config.toml
positions = "learned"
qk_norm = false
parallel_block = false
weight_decay = 0.2
final_lr_fraction = 0.0
max_steps = 3897
Each number is 500 + 25 x the weight over its row's rms, rounded and kept within 0 to 999. Layers, rows and columns count from 0. Numbers have three digits each. The size before them is the row's rms in percent of the matrix's.

# o: layer 4 attention output (transposed), 256x256, rms 0.0382, rows 173-255, columns 128-191
# v: layer 4 attention value, 256x256, rms 0.0382, rows 174-255, columns 128-191
# up: layer 4 MLP up, 768x256, rms 0.0659, rows 0-17, columns 128-191
# down: layer 4 MLP down (transposed), 768x256, rms 0.0464, rows 0-16, columns 128-191
o173 122:505462462480484504526446419505541511501505492505493508530488503447494469483470513501461533526490450528504485484538520508487485469542477509511476523538490494547495475500530492481522506522463498
v174 103:508532509512485520493470518480521569498526482502462486491430481508498482495486476524495484497564521604513506481510540534469525506514503531451486480561483488480474503548514482468490483461487518
o174 097:481511505489545502518473512509494492535484507511511504529504502486498512502520523496490515498477515432496462523461487491489464518467483505513494513499446494500589486460476478521529528540465500
v175 107:479472505446489482501511500527483479493473496493520473473503525477493512522540520441499527477497516477479494492502524517503491487532506575527532471530477484482499488513518475540489456482491512
o175 094:549493504538505480509481531482501491527510510481507516486487495598531511502515505478523500519495495487516511507555517521460509508431462501508477537488516524469502515527528511448460521491494529
v176 090:524570480521527517505485490491481529516466507498493461523489551504466525498528520471514518523494538509525467521492515494530488484485583497479500527495487492503479477478509521516527531512469451
o176 093:533445493481516511530495512505484471460503462509518520528512496522455478514483506516486501462564498512543542467506483487539491515523468475515484512506513467517493531473485486517534445472476449
v177 112:503498502560511485515551517515492501445492498484530477519508517489487552462484492511452493491516497496500515486497495453509504525536473495491474457476477536522535497527467483476520435532473516
o177 113:501477521461494493508488496481517533532507499509490468481555487509461494508481525526466503520497499496513476501469482511491467484480530504495528522482544494504463502501518539485495536471513487
v178 110:481502502540507467526493475531489430464471519513487522537479490497486485470476480522484526508433471472508500507504495498466492483471450504462446474505478477491455514503487527427504479515504491
o178 118:477538508439504511495533533504498518487490524493552514508517472477456507527520495514488477486530493534533487492539490470532495508539533493530568484494534506540525489513499509558468539460497468
v179 102:494510495530517488495538520482455556420524501499498557532496463504530529490481516531515518495521505503524492433485497447472473457489493460517479503481516525494498485473490518448495495440543498
o179 105:530481475515492519514472489480513482546525490499508493513513461503494508489490528519461491520490495499478505550515496556542489546551504507487509496543525499464528503508552441512480498466488514
v180 104:511529470517509525499543540477511476539534483490426534499450500511439484497487515501478496492465474542462517516503519474454494478469529495511499500479486519493485479495457510552509489478518530
o180 095:467481558510511516478487457512447521450479490506518526519501526476571476464466521525512528492540523501523456528412493497485487525524495529520455543509466480504538495493499500505515499533496471
v181 105:483487519460486515469493524546510578465505499530490501478522509514477479497442504511481485493493499473518490526511523476506529504506529558440504466517505492469531522500528487455507467561476482
o181 093:567529469491539472489492506503514462493519508459464522494486479512456516497514507480500519502521472537491569488607456485522488476479460491511505500474492509502494481504441551485487499466540501
v182 101:516508482489502514511517517489531430517486504520468536526509495493517511484522495526499470508448537471451500513484458485500486512469460447515490526477551508512494456483491500519491559494536525
o182 096:503494461545469471512494473524458521515504485474502472466454518507534507495471457492478503486523506490526523481513535507507542550561512531471499472553518465473504514484521461506481468478496489
v183 107:494534483488463491501457552499444534550484508501480450550515518499528579512479486525524509506495515496509495474509516492514504479496495503514494541526550514462523508503526519504496475545445492
o183 094:561497486519553481526497510499524483456526483490493531466489486582504472500503512497471530513515488443512531495548540488494490506495482442460520518471508492494521500465508495484492529479507490
v184 107:499508497476499498526524496549505501466526491499489527524502533500476536524501556494492507491506488486487547540493484455437495467506552430494475512494475538500522494500512483545511522509490547
o184 105:509461526511514488514509531472451481501516489458492488530505487494531476463475494507509500463521518521485524516536507528570494523564470539489475509525534481514494498488542486472483459466492478
v185 112:507475470523495481486572555488482497473533505502485498528494498487449477520483482490519519506511466527543496519499493432513517525523514525560504501488533500517497519509496495499505504462462530
o185 118:504500536535499516479530479531512512465515491502535525503513501467562487462488526513504512498526471488494478510488482521502455452514523535508512506444499483494489469528488496478513518537492472
v186 091:518543502542525475521515521470525456552432508512502510532499493504464514457537480467503484502479511500488486481496487465494522539491533482517512499538530457556487484498490492493475560495565475
o186 087:525513470488518515489481439557472534465489498453509503483514534517497507523482484504514499526526505458533489518519522489472543497530501530495443498508506498463544536551513526539510495485468472
v187 110:486423502525479520532528524537540522430492510497488551532523485489465511471519474504465538499496522474536513542485476482510536475552480491483442495492545548545514510504485473505507500479477490
o187 082:575531505485508459499479485481469497540477490457509492455487493547483522482476513474490518496500505481496533493625510493493484507475524510508517513486509497509493471534480525502453492482533486
v188 103:528500507543499537509488493491527529509536462495472542473458447484509474533483461524467521494497498477490498430509513492496535487500491448483471516469520557492511512544479526503517455517481509
o188 109:484520500502488506519513491493476478459506514491516484531549522495517496464466507514490516478498559499478495497470491516526476530495516537446521512475542489490493525460470484548542502479500505
v189 118:499494489531489503497491505500510501509483490495521496504532485498583485478491476520550470497564480479525477508492510537506512551528456543484515493551524483532478510518543494441510533456483489
o189 129:500556468476498474520500492528540484554477518508478479425462467530430542516529497469481467510501515470466509485488483481468512469460548466496520483484499506453542463528483493484489497517490492
v190 104:484490501457506519488527455516563482476533516499506495497554447514509493510470485543498513516488559525532521499496511513465529520499528522497482508450535517545468554471501463512511544499521538
o190 107:503551487543493495488531477467459502525493503434485521483437515476459515527500465453531466526511456524452520512520492521574503504504506520530503433524512466470509481498487517515475473510499485
v191 097:520497514467499487508463527509519494497499527483536482495464472484466509519485500529482481510512500505506511480493505458503557563514483506481507475469466488488513496524467499487479527495497510
o191 099:457522497518489496486527489458501512496498517510474489535522531479487468552531496492514508469478463506525464527487482497501486464484482526496469487480451518514464502491480493532531547539474518
v192 101:512520472534508513454510499503481470542476492488529526574540465499502485548493487523515470491527508503518476508491514474480504530520497514463495484473479554569485463468497511484504536480519495
o192 103:518518533495495496492496446474522514485470490503431513399503504538479506484516529513507510525530508489483515487459458499489522504473541508538460492505487482439537472542514489560524490524519468
v193 097:479468500570439500526476498545515509521500526497510531535504486475516460525467529487495469503503487491494520528516484504472510465533494466479471471513514510483527490501528551487508531534547502
o193 082:547515436483514512459502509494491443486512513468488495488485486546490544462491480491494539465520504533457516494577481473483488481507496544466515531474515518534477493544449453514434482449505498
v194 114:475502499494500541479521520498513527473501527501506511518519503508480480506460546477483453498501555478486539504498495518455502444467529497466510486488512446457503479456499441505475464480512492
o194 119:547462483484484468474437534522514501528509501507484473472474460483479497487510492523498524512468417546500502523522522514486520527555476500502511493537481498512483509533498498474502485489500509
v195 110:490559470525486492433497556497450533512540498494524475476505545489469507497475539493498420481502488529505520491485501434507467524518482489502507507491514488440480448502489467487502451457522487
o195 115:523441506497457533537456470541527505483509484525510454492484486519512513490510507538473523495461481466520464512563504527469499488473491518502469516529465495514488486506487456493545478527473500
v196 096:493499490455497488511520514503520511441550521475508447456526529508476561520471501547520536527501499493496492506500503517476482454495489454547459435480509489521516471476517481482529490540514414
o196 099:519459524542530495490520462492547530532535481480486511553482469490473486502496477508505473503489423525474513532456527502544525502493514522453523534500500503477487549503460514473449509517512494
v197 086:510507494543508487468497538433487498458508508483535512508524444488556499422531450477485471486516497509493508511489493511537540540507490547493534472503474501510506512504491495514486514490487534
o197 080:473499470503462475486510471515509484539496534553503512473538516484476518534480541523542510526483492475503452428469454496480461496499506508479501468485464499502483465519467502480549533534519505
v198 090:504489493498494503521527450505494439481474512488484469574469458503480550540484509493513546511509465499505492508503483487473469477501512493527456466505501500526487511514509528468506556489526467
o198 089:535535499459505511453538513430541515519491489487502529469510510529474472498523515506532484534543484516502525554466502468515515507504558512528552460478481481468527513501520486508474505514544489
v199 087:487469478520490483499547530499519534471485511497533475492515511519477518466479487533537475478475511522561515513521510477478506457518574520500507519520526501486517515466504534447498526489531450
o199 083:521490515489550485531461473483498502536486508464458520515493474491474480512507502502484516511485438499475485523509546495495496490478484492500463525523465520518504458524479522528501480513470526
v200 116:514484526554521533506434446540509501537527491485509530526476441501501521522499503498525453478502493522461526513501466523479504518489500472464460499448501565505500509523491537478529542483501517
o200 124:492494501422478495460510510475491523494436483492484499472518492505502477500510509543459506482491551514522508498525495472532516552535507470504511495521496507509491485490521470541501484512520514
v201 096:491511501467523518518507479448531487477486504517491504471487470502477521492498538474516491489512514529497484487484443549515491542483471432534506511465517545504492504484499549486495507489527445
o201 103:516496453512502479476472493532542524510483471508499493530462525532495508512467500527458481498479477490461502497522533521501502502565520527459491518517535479500508537501488443477501494498484542
v202 090:484483472457498527516483446513504536478505492517492510479475484487533495540542471528541531544519560514519479525504522501482494450531525523514484497475510457501471474489566491550504554462444458
o202 081:553505528491526445537491524492511496531521476450508484540464492552514520483499506462482475467503475481486526537558521505488516499425491497490516512511463492469493511458500520472458476501501506
v203 110:484545515512499510516470462496503481519518491498502521574497500495496516528551464531538525512513481544501481528501512473510477527505482506474486495508506476510474475529477552460513589480470541
o203 086:578489499480533494489534529507507514498465477456494490461534487551474531505504491488474482493505527471491534511591485510502556493486509459528513495495478479476535517484499493522491479520519483
v204 092:501499500505459490452511516520481532494545521503521541558550466519481503516484470511511448522464534477511485511488511495503520482457497480507509507482513498465477518489519497447485552507489532
o204 091:492510470507490523478496470518521503504486513492467462441492476444482483491522511514507515507506463542498522477437471505581494536517511466491523463535477473470537488495472467483515511510521462
v205 115:507518444517470501515507494451525501476507482484454500469459534493543471518504502488530520477521491516502513522498522466471501505502503468536543536548536527526496480529569521500492537489500518
o205 091:436527537512505498494521500557461482536498494548527498492488485507518511469482507489496481511507538475475495518386496526531493480526522508490497499506500486470526499426480498481515500513495457
v206 103:492483489484482489482519473519561510468541511500487524500569474511489555515473527484488474532495512457505524538506482551493498554473524508486493505488552506499529504471478486535491551486439525
o206 104:506482496511509496486505532520491518500525508473510475490462497447461486539530471472515482468495470558495531482462512508565517475526476467512519457502468488497499505519517540472490445523570490
v207 115:497486489481508474478505502484469525478500517507526543506507568491500418470459505464507456491500538485487498499507523498510465540517509549497556486477439494483509515495471502499494462497540515
o207 118:508499520494475517496476464531530481514468522551493494468523482504477529527527523505481492543484499499493447501505468521453506475513510517512450527507534501497506454546496481438500521530502500
v208 110:502537488493464568474483499485505483478444509507471514500491517493547541517508513491482481508481449495524505508511478502544485512530510515499548519519526498518498473459525523500450519463492525
o208 113:494476501545517486518517543508523470506529492516525481464504488505500506489520484470506526484546545510509544487485514512466522476507534473511493499512471497479496542487482517505504495478502532
v209 099:510513541443514499533484513525468526518473504493513523578525475536473560497527460504501505503509498549466478524492515503520490435480499543455491516498498521514512541484477498503464482536451531
o209 107:557503470528505477481510504465524478482496496501476546461520512501507447490481526481516515541524493497546566471497493483525508530503467456544499473483497501491493484489527532489504526494577477
v210 093:484544511432474454530503499499490479471480512490466465539476540495523524503522543465497494514480517500437515516505473516498504427484514452550483502496552516513501469488489502531485495501514486
o210 091:491475494552495510492491485504511485526496482513499500500501506452528500469492494487493494486538484489527516534449556528482504557536523524488465495502529459483498561478554479454511488480499484
v211 105:495549501506511565491486497498483527529429512510532507483503516504517480511532503469488483519478512528485465495508482524522499521508535512470522505507468474505544459507515456504504541494530495
o211 106:467462473503476495497515513516524474502514491530460479519554540481494485507501499486489543482522485492517526493468465501479519490488444519492476503492512514474432606518508498512541510436478486
v212 112:504565513483508498513526505514518524530480495509530454528511507506467551476522523527508524511492507525503478479492505505521495523485552491494479493492518465489476525490454513540485497523466523
o212 109:515485508524526509543493505502467516491514480477496506509519499471467497538482453471471492509516507476505530509495530519505541486467466494529485474492515490538501511507537535523552485458490467
v213 099:492491517533528483521452493509525487552487524502534449509530486515511562440478507550509465481470534502499526484500500507483511565485539509494542498502472505492479535481492505516520525565487489
o213 099:475501473491472480476509490483476477482482517490468518453502480497464489568542468520505461541515492500480499479533477523531483513526525501522472492496525497489540480565506511517522500463483500
v214 108:505456500456491504503497502502523501561518491523497490478504502490472432539502479447466488493522545513529520517508489523512502538498478473488543517504458505486501504495501465536522499552515550
o214 113:493482451542454532490518469514480473465486494497464484471513541498527517476487497512515521503494513489443497451544458535541489492493510536512461502500536487480469546520506495472516477504497447
v215 095:497540470549508486484502474477504507507469500493518532527509493519461516502428504486519509462467501559462482525504492510530488476493530456582530517521516534494475523486502489467470490488558493
o215 100:545475534530565564481503481528504550508475464470526489438533514496491536499486502510478522538493514473507493519514522521507504545540521454492482521532490504535545471506488516496489506516485487
v216 085:523503487533475528528519514461569460508486517519503562456477496503507481449487496543524484526466527534520490539506473507514507536481487485524541544482483483512469493523483553460479573461528469
o216 086:442527498520528489509476454550455523515478491510490492517469488452506510515498461501489498466504509486484454487501515506513501543552498494460486491527492497509526469516468474538503492520445509
v217 102:500493472491435504528459444534501526475519479493469471460470475482531488575499538489508574502518543507508538529503522502467514493534533468486509487515515528491510434508562507528499546503466510
o217 100:449488539493504467518540565517484469519508485505528498557518471467547515469531499491486456442482510473453521519478519514507490539475499511461515510491476497489498528447479480511516457476515503
v218 099:502504473542484508495497508497487526496509493505493505462535548522490486507488494503517512511509528546496497490509504499481488473510534494487481595477511485464537482457528497518505543435451489
o218 100:508456515478530493496484539549483481489535514509480510544452493505516479534483488549521510454480476480487479505487517486495520467546442534459509483505476495506472496493471466523496464504544478
v219 112:498526493463493470506430568497488501540509497490531465543531474512466543493473469526515476523498529531482530505508528513482510454478495519458506478522435483474466485498475524498501502551525500
o219 111:468491513512494493476521447487552506488493539505456546497528496449525504518522511483508502516479470475496509487505492509515449560511488477520449510483477516521562491522511510514547507502454504
v220 110:516506512513509499450510457501540549466499501516515527483531516492538496512490533516467552505516520528520474492504483518515506485506516500554500535536470482494529518477532490481510528563498533
o220 116:494481478501541539516547526503441492526525490509490487511517531490461514519498458488461523488500496522456530494524484499554528493519490476460492489529531507517441517459508524462451470466492489
v221 086:513528509510486538538475494474517463509508489537476467460442509514465472533493486493501496533492478530488511492519506521471494455528482507529444496435502484517505417501493502498491529448540464
o221 083:492483498488549486487490482505521514478506491486504505558494500503541493473494491514490524475511494474515456543471518497467514506489505503483505543500470498487479546482490514505478498523499497
v222 111:491498502565509560502474473494469537514453495490480476503501465500520539496487489508490527467502479480518460457505515515542522466500493534463501460574551473502495495500542464447475534492491523
o222 119:556500495470499477492460534473550490503491496495468529484507516556477504514505529517504533529521473490510525492534482438438496527461488471492546508478452527481529509509444509530510509504514526
v223 100:498528500508512494506483487505503487512532493508474513481484511483494491516505513497466526502475469494458487488493482459494479492503530509515476466446507526514510461472463508526506555469470481
o223 098:506465527493504522453563478498481493483491441466550488486506519511487513511513531508489466475525534527513491526462478517552540487525531516507512505524476480474489517481495538481508493522563461
v224 090:507499520558494478489466446491512528466485504479514556524537518538519498501487483468480519456514431522482474524506525507532517457473503474530508524548532473535514484496520511472470505521459570
o224 088:500527474486535525494504515580482469491493487488485535468521506458474539506514458479495512476504559479508505510486478483550516508536477467475495468483489514483483483502466527490492482526535488
v225 111:493483506510500440505477524484485480515483508500487448527487495505514525460467479519496502492495548468508507506504497518473537443509506523511501471523464478466489503536473499496487485482522510
o225 116:501520524494533487483482485472503517513482562486473570512507494519507516549512519507537504509503445503530467505499516474466420541491498508498506528488496508544570463534484535512511529503443521
v226 100:513490492431509511487504506513533470514540481521462504502499529488507457546531477499491513518463490485476512486489465502478491509519506487540493532429500539511512475529503511514505556455495505
o226 101:519498497557464478469525488471476472497482508459513481502466517515542524477486497474532483487537517534500502507488485508503532507485530538511495479513501471462504499479487478496479465498506503
v227 106:502465494517465501517572498510489569452524502512474439557476449516449508519463491561469538503474474460537535476492489477492510473502487482495470467439571510500498473500489509439503495474497475
o227 110:543491491518514476473484543444508495497507518470527494518513481459529499487485528500498484464525459525488483513502508503470490539491515482482584510511505485517497491517437473535485480481537537
v228 118:489530497501488515501464511490458523487492490474586434482515537478536562514470517523525510486505507471498473458519506494526470482543486539519458482495477513490547468487541493501502473523447455
o228 116:490450487470508476526488545490583495522525489538464467485517450503477471526534508529467486473458474480524502492475497487481499490439488471476514527513496546506478540486520502490533513456501530
v229 096:512464525519488497497500488480522536462541539496495449428481497524492461497457543502485511519479468496518533502510503521469494497489552522523535526501509442501498493487482492509503515478522477
o229 098:474516467486508541489506528511471465517512518503532520570494520468471499488513473514540513483516446540474457520516484482538488437534485536485490497464480517528459513519441500491500491502479505
v230 089:509518508439502495472522525515515427536519484506483495502484536510521494490497514533508480502493506500477474507463486547521502534476386483495489506558477516507492493517504490537487468503481510
o230 097:484537505542478474525505470493483575510488508504478474476471512501497512525515489470515499507503517481505513490491510488440532465475521509526500510500495481504544483446503496463493541551497504
v231 101:491483503490472480512463496493508552479491495495529536503454524510509499515507510457496543488479460483502502519511478538483492510535513481538505536496530530560552445512521507490511539465511480
o231 096:510512471507509492494509508532492473528483500520494484516509493481501478479516490488513490454512510504485546518495512493491537475510462494450491506453510521482479559515472485494493521478525502
v232 095:499491476565477515521459489466501500480473479464519546498470512495507470481518477536542511512503566583453515545499511471514494507503529516498559548477478525534492498455463545519508525513518482
o232 093:521489527493532493525473487510462528503483485483486497506553492517513526510464493490492473505487512464465468508523489514481496528533481477496415533502498494534499473478502516529491477510476497
v233 091:505523502512513491447534511463549454533514496532515555456551496503518508462438527509443517472535459475494508492501495488500506506482475502548539540488466496531503502511498447517521408525534538
o233 091:483512535526505510494535496484488545484509547510449491463504542505478507536517487499518522542494502491524494516461507524520514506515529494499478475501529504470455510556555538500496528505482491
v234 106:498483500498488478490600512499517507447503524487498492497560534509528485487461500475505502502475494469487541535503505505483506505501517485525504527505510486504496500491527488534501567454498472
o234 109:549476475495526525496493523532459484532523496468516506487448485508461490476494480500541513487517482506516495484534531478521518447560462539501508467527531497509455488519470477490464465513532460
v235 123:526498518503501544519505486515550468456502487503476530456485511491467480538556488519507474499518466539503512459501544496460475530510488497473492504520497516539485488489540507505496523467490489
o235 129:487515504484485448514464541482504484523516519501529465530475488519525483467480491486526521474528530490459470497501495475477494492459508532517465529489460502471534510481453496520494482515527518
v236 107:502484504509538484494515498482535453527488519500487464468504515508517487530495510515469490498524529469479551480493478490502534556511515566514532515500522463510488543503488459507484507511473531
o236 113:494466532478484497477514508520489539475479482450524503495475486491523471536535452512517457538487513470521445541523535520488532487498503472512486489501472500476498484493551544466521531520462539
v237 109:480491501447504517483486511511498518520545498504500461464506516496504505523536503529503493495533489494514479477491507499472518505532527526500452496484512513480539502517492485469519552477446511
o237 107:471501503474483486477503500466515479513484522508490502536501504488525460510514513492492488498459480544499528511471495505506490458469487526521503489488487516486485497485510489525504491508488524
v238 098:491447527510514513465541487497493522436502523536508540440492470510506525469438521516479523484478496465542542488500485472479505501488557471520545523501493509447521535491487515501530465537526525
o238 097:522516481515503499512496509456505493514538518470479519533500506531478471500483498506497538522521444579469503494595495534542453481555492527479499514492543499562431484498485504496466498447474519
v239 100:491517491497522429469525545487493457486469518534477474461563484502479514433500525456525457499490504501477478504500491506486522549485486494554509520488519467509488520486456478524479509452552485
o239 105:476486514514495536497461451541522540506507517504533497541430529477491500542466487522509496504456449490516451499522538499476482474508497529496442480505492513497499495585533503473512489523466508
v240 112:486483506482490485525511478500484535454457493511516545519518487523503465491536490488503515529505558506544463530502488533493510504490464553458495493512520443461462480516555485426501509472471450
o240 115:492527462489506478514475522540525478558508540514473466494499461461499574513499509485499479496463440500489530498445493502508491520495496506509569472499476506481548502511479480507472479485535486
v241 115:488510500473465492508479487515531564504495506519528491492607522538515523530482527486483513508506478506496500449501508510474473477507526470467521524500499471492531511518525477477479489510515520
o241 124:505497459516517499491507534490532460498550492486461475514469494475462499520493473470513520524498495492453541522490495513539548511523472495478487448494482486447530534509516454476515483471530509
v242 105:496498517510495501512450413552469560533523476501509476529494449521476548479483533539512526499482533513503507460500498537502520465464565425500510486540522474472492528483485477465484551543511495
o242 111:520510481499490506460483540451500486519519478476462524515531505482477513541510459506462499502456466533473521526545501495533514540522484512468502468538475511521513522479466486540490449498493510
v243 126:486561509498518494511459536458474485525555517496470496454487509501542535472484517506487505490491499509481501478502478505495478473466480443539464501430514536531512519519481489512523501501511470
o243 136:470495499493500504467505467519524511478502493526532521540477497495498462527491509536490477487468539484520483473572518501514463546559503476450507486519524499488488507501527484498500504474485522
v244 104:491526509490493492476496569495494525504498540518513488490499499510501493436500502500511474477510523543523472511491477496519501547503482501508488531529492495489511525509499499506493460490481518
o244 104:439476470551506503531504472551473487504494511556522505521492513449542480522502497494479497483492496446515485470549533516484453498502460513487478498492552506535475483520525466471521531481457505
v245 093:520500471502508525491507458484482460516503475482495419442507533523548543524486503519506521506492533508447461497495495528472500464485468451534503514474541509506536502517450534530504546456482484
o245 088:466502544507533476493501556491511506522504515510465499543508520495512475547478481540472459483475487498513473511400529487496503486527515511475537509485495510471482530480529484485483495518511517
v246 104:492530438464481523480513512483490502513476458521489519535507508503468473511505528473504478501486502490478486580487504500510481508498481498489517510473500501504492479509481483517476517399488447
o246 101:488525551504504498523459491515530526512480479525498506463482520469519487466490530492497519491463515482504502482447514505448538529515506496530469481518438491478534467514519500493539474548519479
v247 101:508510513542479462497507501486515514509501515470533477499490498484493554493481501507484518455508550515466470456501526524492512461469449466515435482466514518503509504523517505483514445542533489
o247 098:451508503491489515507492491515478534509486491543465483479521489450483505520476500524466475506491500481537489493445484478532435555508510500475526498519552500507537527486493488533526522471470499
v248 106:490525506502504497504514484496516494480537508479516455473464548491567557513467552528498482466592463500491475467483518489432462491508482475529473506526459512544477482493539514467528494523551492
o248 115:455510491479509482478513515473488506582527508526498497480509446532437487489527473499481467501492505536476502495477482516541480494473550520490496495532529518486496515498519507478451517473459517
v249 103:503533511514560531493515484470522486516480505514586436478473451521529504455482516529522473473492515498499462494499502527513493538507530553507499491536482477492494511491493467475509495549513456
o249 102:499484492438518499510466483500511538512488503505435534500525519523435485546512489549469482538512438471479486482510500491471493494484484505485455523491513524517524529539488532507550527479436508
v250 110:484516489513483523485475523498516463529506482483491475475512420514506473488507511518503445487533522541533489524488522526496525612518464507479519471502518519496489506523471541471524517523535503
o250 116:499514496474466508495525511505521513488480535534520459490497518529464515526487500522465486505470497506450506454519490525503460514479535487515500522515509487547518503496500470549506504477466525
v251 094:491524496523494466462496495466511535505489504522525505476479532505507488465466480480523505497488459478523481532519532488525491497502519540501529494492520420516504477496522515488491510418504481
o251 083:583508474488518495517476501545507492497490477459462524511501481542468513518517493493493501485522503467497474506594483467504558484503466485458498525481477512457506484529443511489532507531492504
v252 100:488472491529487460441520528495519489474424525490515493528502508503526532466467495475516500477478534485545482530515492474519545543508487502499500467565529487457516518502491517483528478516491504
o252 103:536514485480530492523492487524508498505511520522492488473501506518448493503492518497492529539535430532506534476487480464474445457506527507490535529450510503531499485513483520494490542478488488
v253 115:522502496508460536528524532475535457473500498506504485417500468523541497489497483527536508519461511517528497491499496510486532573494477477488473516515522469515518494538503528475514563472527475
o253 122:468528488501536506534502491528472508524543505497495509582455522496482500511462470499496508499519487462448485499543509473515470466509462534444530503485502495496496544493470476556486489477471491
v254 093:513499496483515488466520475443531496513543496480510563511532495499537538490482516502449498480511535512477501559483484524498489484493485481575532549465478527505480496475488519488520478468509488
o254 095:483513487545509501502497487501452514550503501479502487450483513499506503486498499434499520499490507527460504478486505505539482551488537493500462461529467497512465447497477533478449493549498501
v255 092:520500500475469518502500479467514512527502497524497480495516494513507434518478476516476491498499477489500493479489549488460496508513491517523497577453528503523564468494496488520512493462497503
o255 092:499514491504525478497492494525473494470515489483476507515486507501523491475506497495507526501522510486498492528498487497500497492530485509489498494478501488480463517496496503504474493483492497
up0 116:517497520520508534551496474512522491524495485498500492472515489521502524498475516532440531499510457501474452477516531484472540524449508465509451493525516520519497516496503502486484482500505432
down0 099:471524568506540512526473530511498503491475510458479501507489476513467524464521515511504515509466494454503501425478511484514497507457510512514529443467493506486512540517534533497453470487494483
up1 111:491552482493523514450490505487435502490482492471518488514465520514541535479501530517525506514519501450523469515517512531535499492478512515481525496505444474490532505464496498507498515487489505
down1 103:511526531519496479474474476486464503496505518534453466470482471521490488518473515464487495501524510478476490518530448491542492431524499496503519510497496488487475479550520486508485444559443485
up2 091:522516530440512509549487523511536515510526493508500506443475435523483497481545497526456492471499505508457488498498516494465507487492473468520501483503518535511577471517490483544514488522496492
down2 090:516504492486538534443474516528486470529525485509493495496543523521443526519535483522537519538476549471494499521491476515519500500470468570499526519527526495482486496492494510468499485545474513
up3 108:509532492510515523524486512496476506496505486481500493574512498502500479499497435528515482505498491486547477522499501508500502455501461546507520491507482492465498535455487513510493478510545492
down3 084:499495517475506496510512506521501506522538500484527515517463525494519479529514499525506492536480514509496489521460476508488487541487602486507515558493495487506479519496478517515489518495541502
up4 098:491518473519524521528459515459464465496478487518589454499482472511568496483510508496514526468520516489501502463508491519491536525533502511540464504502504457521474536524509473508477504510529434
down4 092:472534528515487489491485458486489473504513545488510463504484463488523503493475468536539479478452493529503550471524477526522501470523492542499503498523511465553470491537458476526489498487473484
up5 093:515515456533474519508555482462503480512482438480498469509535519491532487491490533485496523510488496486510504503498486471460566504494537496552493485553482508492498512477523485498493490574543503
down5 101:535483512455518475501488530514456499522522464446534480530507543521549496563486477519497495461505513540507449518386471532513491505444482500516499491487514550502500498484517498520510533511495534
up6 110:546461475512502475503475546471506483518527498511500512469582454510486505456505502528489497474527517530522537496522513499474466525442508481511489505504519542528466529500525526472515493504525498
down6 113:504500442513517521492473491467451508470505551501511491498521546488516513481482526478499468486522500497481451491483485463490516521528470496467487480489489447455500482490475485506524480504465564
up7 109:506467511472489466514522534488508471503510492482519542451496467500528521512457531490505471463516461510541479480528479536508509491505551497493504480501503497482506465508467495514521500525551486
down7 120:497502504513502527481510505468530482546536499562538470493485505494521498515500503459517483495530491554482520478477508525496501511494530493480495496505517453453501475475510503459511491516503527
up8 097:544536480473542494512485507496499481497528499487482496511480504504470522519527500550511541497502463517517500464492470489492484492499490512511526510463518524528469552509515503508497523464477476
down8 097:498531475558510524434474489489538489556479468496512499480510513467513531462486479535491515507494525490511503510471541522509510518495505498531504517505497533501467493516500507527504543486524508
up9 088:486540484526506518482465473466491472501480529516520462499521479522537518493468539466465473517478482490535492498518502528489500475499532533506517542508513479470467496490499460483492479480570436
down9 089:524486503515451493480504507499518480510533494476523518508521510473488474463513515512500466493528494507514471455544507519529505491489475423472500464478512540464516518502483580484515481506522530
up10 101:499482512537501538526545568517482511523473499490501480532474507514494522505456496492503493500526499445481482501503543462471544535485515552483563478492474470452522574483554529495516447512500508
down10 101:465469454492512470517484472498451510493523525552504506544536479536497522465487439484507548516468485570499552459506490562458493511505504460509490509521481491513505491524492503513471535494487504
up11 111:503542514503521518522468476486494522491457493506547469537478468520506526494549490489523518506493554500490484533524489594476528493494557485538504488447481509491522514516452505473522495574517508
down11 109:494458488464463516516525509469502430520485468489498505540501545493505446515498501525496518517505489512534511539516511483552499536510538493512499498498514527452485522475487471470524517515483485
up12 107:519472496510503495505484505507495503507448483503494496514526469531483445442500530511504459519548486480554491502510500488471525503438557493489471518503530481513519512502524480492523470489539493
down12 114:472537529537478510485465519547460508520502498483504518520529509533477482512520518527458474484563518541525496422483520515492498490520467455503488470511511511512498473495502487496507487525517493
up13 112:496467508523495508520495485469446525484483470492565417486471531519543522493524521439523468509473526464523493485515479490490524546532551545534540524506485476499489526481527447523480494559528493
down13 109:457475503485468498510521531497491537502506509493500484494522564503498493452519464467453472558468505484501505489511503465493547492496471476492558502530497521496550496478499468519539490454506480
up14 082:525495481470508475503541517492512512529519449446479463489548540509496481500540462506500533500531528520503482501498513537488496518502505496509501479477516497517527474485520534542512478528491502
down14 083:524479489480472491489533508483512476516535512490517508496520538536524528537462515498525475486529500544520510492323499504511484493489480515477484499477515517531483512521516510465493479515530487
up15 100:508528476456500481518506476505498491521457457495486469508512473504522529510487504528480546512504511512518505487507516557443508481507521507476516517513506536537536475485466510505499572566496475
down15 094:483496535445481556491501472476497504510498513461537489494454481512485524474490469490515485492464447460502514503481494489549542525471541544517529517539521484498480513532489491496482490503472508
up16 098:494551478501478476502552501519479490535500481483503516518520490523498494506502542511492480515505522520476494464514492541530488530477538555498512492472462536512520497484451497509523503518458463
down16 106:550513462514466517522525486504518486488523462518529482469505455535544460497520534469494537476489492563507533486499505476491477468485534499508480490511515484499504569466482490488474499456503493
up17 099:531484454503477550515515528494514487536505445518529464444523522514492527527471491491505497491496523490526488464519504522481523489515514512551453455498516537523502533499539448554519494531546455